Part of a small language model's weights.
Size: 10 layers, width 256, 4 heads of 64, MLP 1024 squared ReLU.
Architecture: LayerNorm before each block, rotary positions, embeddings untied during training, some layers without attention, value residuals.
Training: a variant of Adam for these matrices, 7102 steps.
Each number is 128 + 24 x the weight over the matrix's rms, rounded and kept within 0 to 255. Layers, rows and columns count from 0. Numbers have three digits each.

# layer 2 MLP up, 1024x256, rms 0.0914, rows 398-410, columns 0-255
163162150166118131114150162138122141120154110173105111140089096131148148164144098133168140156113120142158133115170133109165110119102135161157126127114118135124114093157123092101127095151135128139129096126117085115167106143136096087082124133127138112168129102130104101113113120132189118094159168106107115106079142162105148105135171144149128121095133097102138110155110145097116147143131106124128158141142156172060103115095134131156124094085148130101132101164138113167092102125112144153136125113126103096137149111114110120086110135139122183078139120129134125155124142110099116094131123124144152119129156106174174143156104106105089101147135125144130102166129103143113158150106100108149168122130120150152116149131116068102140169098123128137131152124128144110186128130121055
157138123131099110125120112146098059159112157116132107107118132124105108168173098121165163097110199163123178079082129118100105133120115159150088115150141140112159159162111152147111087136151180111128150164187145106151125105118098095105131109155096143121138108111138170090112137121121089189098121164132155141090110157117150109139139139124116173102167133074132075152119128101112147119095109133126122105159118118121130120118116122144155136154114157154142142153113099141106098156151131124128143135142141105111104144135143089148177100114160138155158160069142137109134140122088185127097109137106174089132094073123129159104172132125160111130125127121148162115165139110106099129172105160143079075125122112112142167104150081121105158139113157116133098112148114112137075154161138
126149141145112145091103123163046142124082102137140154176143108145090130121150093134151122137100173109139129146178138120143133142162136114148088099114174156121151130118107130172182079119137104097167134116134107116127164124070099153135147083118101163126086153168076163085117156134116135131137142104133107122124105134130132162113116081135115129131150141118119117165117096133132129101100133105110154149103147173131135080087110136149154126110174140118138134080145115136111122128108180136126144148141150126097116132146115103132112117137128099129119135113083090122088126124181139071079121089109200122155116157196130114139090149131165152178168133119133124130174094108115128108145132123145121118122111132098124142128144112145100143115104176098124128125152128146110182152125171
127110127127116134122106135121121116137132145157116130122114148099103142154122123136115150119120127089105098136181105120147152152126191139116137103115122156123131126125166124096127156075112126158118138137123162143141136110151105172129111132105136164145156131143096132110124128166077147127099183107124121166140087173155103101117102107141103148113129118123113124093155067095133114105136112157125129148085136137125170122117162145178149157148121110122120119174067094129164084142128090157150144150114154073156101119115103129153192141135112120115120140067112159130098109076100152176130174110119121093132187106114110161100129102172163099119094110151133101166124126143146182155115118125148110137109178139141143102152126173167148141129087151164127083136119098122077143156114116
157136181185084118159087167178165178088129134143125128100110156130102100112131130169124148063131119141153137139148141113122122142140165174154173122186146097141098101162105131141091127178123108137152155126130132124131135114094148104111123138149113118113099086136108170123137148109135121154139162146136111105149112142111141113150116092123097099100150104112097175175110110122107123101138116109148139122133129117140098084116120132115100114147168109118115146167134117111165114154140096164133123096163126146107148136117144108143123097136120134111127172107137105135103142090112149093124136083124112115162132112156149174160152084120091123131140101115088117106096134151107162105115122124173129127100157140145129173099130117112115128156095147142130100117137145129116101182115090
086126101137073147086110115166151144115201123173112150135109103095148153155077091109124132125145129093146125110134140089177129115122138099109127135123108187122101154116109142146115086107120148138127135155115085174146133122113098174124092149147122161131110123102126191111095176120175111144133135137097147122175120154164151154116105116118158106114172113108098098109110120149139106133117128148161099088112169140106126136124098116138109134138138082147176152127129150113173119095108139107105104127126072145139122124080100112117125110131129116119106131135114141119106155101098116123107142132117099125140166133139108150123137134175127123140137173153141149119099115115137087120103135103136117101116151137118131140131137128187131176133146118151104105161131118155116135154125137
175133161138100141104105120147099123125149103149094105168118137142154148127147104120127134131145155082107140148097091153147113136161116125115130144101119095154101088137138100136135094111155140117128093140132115104163147130118138109116103145148158189110129168153127136132111145146133090150148160135134128157139148150102139104138134153116095174126125115103051147108145076071080091116142149115153095133073130104176157089131121133109136157160136152090105151095089126105110071122117141086102125127118155151160136144183169109131150139122124163131144137071163154133151119132085129110119128084137169129113153130132114177074124106114102104156137123171109092069155109105145131135136145138154095140128181138141140128138098127130131159123148143075151111127144133129133155166148108
166078128172080119115166131073137154093142139127162116102157141148112134144134132069135132155129145156110130125120130137147107127133129138127126139150141119163121144110119204099134166103139115163150141112151148159125104136091115108152154128163119125141109117135137125132123094145129132157096144118113116138137169137150143097144114104153118158170143127151112180111156134097102105080109099120102170145137128126117151095136152112115096119141141138117128118098156141154149137145138156133164114113158126099150128128123088088090128135158128120097099097100128162104096140136093135145165135115127078152094140133136145121140095144106138132117162129139105099115135115089147096111133092154137133118112099101132101140128096151144086156137156146106175120155141096119115127110093168
107111127136174118123128079143139060131102099151148178120120175097095127131122080111203144142121123163138158108119101151128139083108165166131164086167132160118137093131135123159090114150112092128135131142146151181135133131105117089077135129153132119144122111161127144126129119096123159172143136123116132124151155144133140123153136139074084101118152075152153147154091093113093123101097134117125087105133131123144164120076103166129124114135157152142145149159113097139131146098103160044132115123120157098110132130149120112110102115146159097118184131108087116163154145099143129104115095101132151165165144154125152098144159111133171089111133168098119143137129128168134132095087114104134115133109128114147109141131121138146087163112090143124086118146182125113112163181119142
150079129123092142128132122103112155118080123122161122157128168105135158066092142110145141147104170109178106112155136165167090124135153112126054107152124189157117114124143172111158124129123131093128096108134139162173146154159111160116103094143123108094120079152112101110111129168109110161166143135151191136151104165118133126115149172092173112133117134100156150148184146120114093078101133068161121059110150136115110098073131148078079095137145096137166116138152121148111155103136154144125120143167145076086106127173063119132189123167063153106146092096116194136107098123104096130128128111144103146101158117131128136136114165165104134112123130132116124112099143117128110104130133143130145150102114101140115131148117151125108166101064130152135123095139119116151133124099116
071145143169120149163096112090077133134184139101139157166110144126090142136110133119155117150109150142175122103160098120127123132122118153102135124145171152103118124107140115135122137150143109103172148138135115138121108131146107096113119147131113107166124099149125127105140137140102128130134151139130126141139134148115164111150123112178101126136121098123072097169154122080121066112138101125141118125148172119145128125146159113107133141164114116126185167079158110127117137158092087105111163184147112143169153150099092128158145159105115156108115069114135146144187119112173105133142153087113124134109181118139139119109086150129177096124129094164114115093147153114128127157123093161159116097129099126097140149103178139112162129114126179139118107137165115086117122135131099
150129142099119159147122170149113112156162135122160103068105124114138127137151154082174139123136160147064144096117133142129122145120150140096127135154129110126104149154126121103110099097107134134157118151112172135137148157083113138109133129117107116110113110141146138158154116126120140129137130071086147126158114124146127089075108128116085109137107108119134109148153132131147119136153128132123177158129148125100151128144134151121109186126152096082110156093126090118160108160101097113109175124127127139163087116113083139158164114083149117153115088100149158155114069175119142120146107187101124110156113115158128137104097174131111150108132169157140119137143106132194114175127097109073110093128139119123132131160147146138159132156096145139145115120129126079154143156148141
144110143122131102145095053168124117119108145098130121127107159128136111129132123103132125133159126143157138154126117149168128134123146132136128126103117171153081124165153105110179157147153105097091087108172105094144137127122129105122109158171119114145137094106105158126149145096139110131126158146143118160182142097122166099118172123088089118110128095110146147155145119103117121129151104112116082108123126128124146116105137105130153146149145146085097147163131112125145135139087138144096132119150165147131156157117105074131153124120121137146147135133152142160120149092108156098122183098152099080138107161184162147106127122143143124127140147128131158098114115115112173114160112156126107103136172115125121124136101122139080150106111179105133093160162132147142111172146085
# layer 2 MLP down (transposed), 1024x256, rms 0.0796, rows 398-410, columns 0-255
122139121103110160141143092146133134132108129113174192117105161100148146088163131089146096158142172134112131145056145162122150196128134107105112148129123105179136115074146129116098140161131122147163165118147144155137089134089073144137125100092114099120150130117108105125116135132115135084097138120152167121136153129139140089111156154131084134137115154157143134062150159097123093131123112112147138131106180082128111119088102168155124153116113128139128135119156097148132112144129132099142133117101154100075136114155136147149107158138061130125133163115147144168138108116116090116125123132140135135125180084118137100126132158179089124100154136155149107134137127120133129141139152135095086177093116087117156132141131136169115152138123110131122134105156122116094141087121150
097083168124147099103081131164114127069123108183140131115131168112107128121129142120131143126135117120142120162091103117118155166113167117118123145100113156154144134151124103121114117189173174101152144139187083128104131087158124134098064151122091108130136138115100162114139078103092091148115135099105132118125141158123117156122132093165153125134129095110151179100122123154107111080132152122110101110093146119118098132130108096129090099108168114121146155117179131124126118151161082135105156125042118136150144114181145163138100124075127099138142127140142147130124156133181130144148172186122153115146173149139130124139126117151166164120154159140121135138143095119175087152140110139124161163140120127134121116104145113103135109132133095083145097176082159092156132134083071
134162101081092203072107163164130151149130135177134099125127142142079125096173151118139139135114120133104185162167145113153104133139116091159133108140084134105130129078113134102134135134142149159125116161137095098110132120111137140098189128178107059148116159144136089118123083122132143110121110142129128131164134124159100122130069136076164117121155145097130114149089129135202149155117121134179163137115141108158110081158134144113139112156146153105123160126121146159148159118145167127144145098111123131142126134085113130124122110121118156120150142147121137131185151131122098100159153058152128166123101119144084099105132138134106109072122140116116113141133097103152104110171126122150109141160091108095100146135169129135149140117105104098115094112116147120110124130126086
111121113146115119154133116111151121143089122107111125170168158151113131175100091143114125168143117111114097115097102132114147125114124158130148124124159133109162135129133101123116110088131168128146127131081127127118091125173172118121153136138185164103125135132152089115117129147075098096148093141138189103102138088150114160109158104130143153138086084149141092082136089096118120140152131117090125151132104111119163148188104128159120150137126115092084154103103140154161134127063115108149152096115178100089134141124136106118093136154167147132121161108172093127123092176128135130114133094179138097131127107127116112098119151136091143173120136138107134132177121158125125136149152165122137121134146108086110102139132104134107128129174082163154120147139103174164156120132132
101109140119109138128141093141126108110088092116148161113160106119143109106135112151077126117183110135124143144110103129120120101115169136102093120104165113118119143128131162191149133089123068131174127134098126098161114161113135122126157131118120139153119143125118106127128128137119142102116101167088081132167132124110146102155147089150116098164140152147181160125140099136152139089128165148147143091162175143109113131107141170167092122113109173141099148152138109102110132136144090121086165150116109175119151127149074132132138146123162117166088124138135108137136091130158152143117124151090118143127134119139134166138122168161175122161134168146132134103137156099084127105131151122121096160124102121133140114142097144124102149156111138075117120135141112143049110103129106
136121142121077144115148135116117083125115106148094097134158136124139128115116138131125131147093131126175092108119135115146164115163129161089100149103153161150164102090110142122161156138152139108093110140116105092095166143132133152134135173121111165124105181135168098131130118126167096155087142122108132098130137159184108117163149134117136115148160112134115115165099142131129106122173140140121112100139157137153120109184165083104179132147121127145144122097094092138120134148146138120118077112143145115100131108154168128120129173112159137127099139148169111141105154130090088165103135070134132100114169141118110163134073132133164116117119143115144150103117136104110159141106099112132087114173108112111144125132092122127150092095138123143157090140162160135132128084139097
098118124109132096141143109153111122163088150089144105099120108164143122119092174124083109145101165116124141102154121090119135101155159086115128118085136138112103124101135104124156129164108128096133145111120127098114127124141148120114142171141119126112170115120133108128177131112143158156116101108119147118110141125132146126107114180111161136116114134142098150120102187140160116129141119122136173096138113130130103159130120129101131135143149134111147153165142177116086154119137141117138118141109168090141118144126151121177146139125121124125119160156122106070117146157095155147142104158180081177100127103131149152120151168113128150129154100106152118085081132106124178084177114146149116125230126138142153108102062125121147108119203099147127116122114096132120135086104103
114122158104169128116150133109139130164168097121144128147124133100126126121116158186131099181123183132126140183111166076149143137129139113128080166115099130126155165118116124110123129107152106125120150109151116118134112132117146095093153125128091138137142121114111136155117127163101086073099148079151125139167112112144121106156151146152128167145154132125136132136122135127149147102118138116136146100173148116110079094154105140130107156115129107089146111103114176129134131123109116099134132125104093139111149140177069104137106070111138092086129114156084125168105143079104167128087115128133082126141138143133154102143152142138104129127154105118136119147146104137136125161122122146112187102157131147140143127134133113154113150146111147127156149135122114162069143110106095
146120113123125092151102168170125116109122104116139144139107175119130155111152087129144164130142150114091100159146130091130120155100146164138111103127105121170147159120147142116096127129131127137146104163123129150100124153150148112146107125124152172104145118135152132123102105088130112179172120110122093158099091109103094147106131124101160117147124135112114134175169146126139156071161129128100140150112154121130102123126138123113110104133142157111118106138102110122117151149124091108139088142134106102112124097114114146069138116117166174155138105137140126151196135107127125152109122109122151090142166111147128120069151097181151091099107120081133113142113142135127104122132154138133126101255124144079075101149173127143134105128128148180117096140124182169160083094123124
127078177082132150125144148139106158136139092114130123117122176102139187098159118097120120153091106139128072145119121109146124110132137107127133162118169178142123108113092121145131149166151113110150100102147092110128079124135092117133117171124112063113099080098124151131128154133157111161132118090119061130156135130122148075140124136170069118152145126127191135145140074158139087119113112135161144091095104142098128164131171138071135122174146146121102150139160118157183155158175110144108120075219110097141153180131136087143116121123175118154123152125126113123144135099105136089108137129098127131150130117161096152153120149091131159103136160129126147136156138110134124089135161132124177158122136115093124106150116158104083150105117180126101102145119144115133172095150123
160125147101121157180175105120111129083132133108125133117118091111141108121135082166104144130175115104104150139149127118157149157139113129132074127118141120080158129084127098079091113138086151102117136113125101101099102141110132110176162140158088082131125113119114127125138100120150152139147138151122153115120121118064144116130132119098123107144085161141107131175154114117119111114139124119120153168156096167153146129125128124135136162129158151128133119170130088170126157112084137083132174169131120157183140144137140105123158143121139085103130128113163140120123174135164142108135160125163123103113109117155142137115115118128196130164133127109136123106136116128112087067160149098127109084133159167147145150135169128118104116127111128152122118149117128114086128130137100
131113145134116112102121157145123086141174124141170178124112145135115154124140128107104102170138122089175117106133167101111100087138080115074109134146174151116146133093130130151142141112107118107116149124111084142135123155090118180115118144125119115157122123210112146131180113133112130159133145100124084141172135095103115138101134153139088116143101151155133131145193163102121133113113115173097155112139123113100129127147198145159105173103114094134090118156108130107136145167121109149096135102145154175104137116115106125068096154130119130126107103153139130131101146159128155097095137112128119128165192131124096128140151134077145096132134149133111111154141106143112109129115155126137130097153166131126134117140142113099130143135165082090137118123117144079106133117127128
145135160124125107147149105153143142161179177141134133125106100126154108162132144121088134127115091127111114116139116086129134097136116107141095132130159168092092161147099105075114119162108116146146133126154117116115122131136125129117130114129146102122140145135110099112114129129134118131142090102121163104177123177100099120102098154096095126104107181183159124128140109152161151159128152167103105096171145116110105123127129098156132119136101132121136136098083158135152142090133134120138129151137129131123154148126145143162136151090117139086142113125165142105104115115098134128157098119123091150124152077104084156156165129138118131092140119110171110171155127131097090135144122125169114153253168114121131126143104113126121154146109103103105139157105168140115089133133126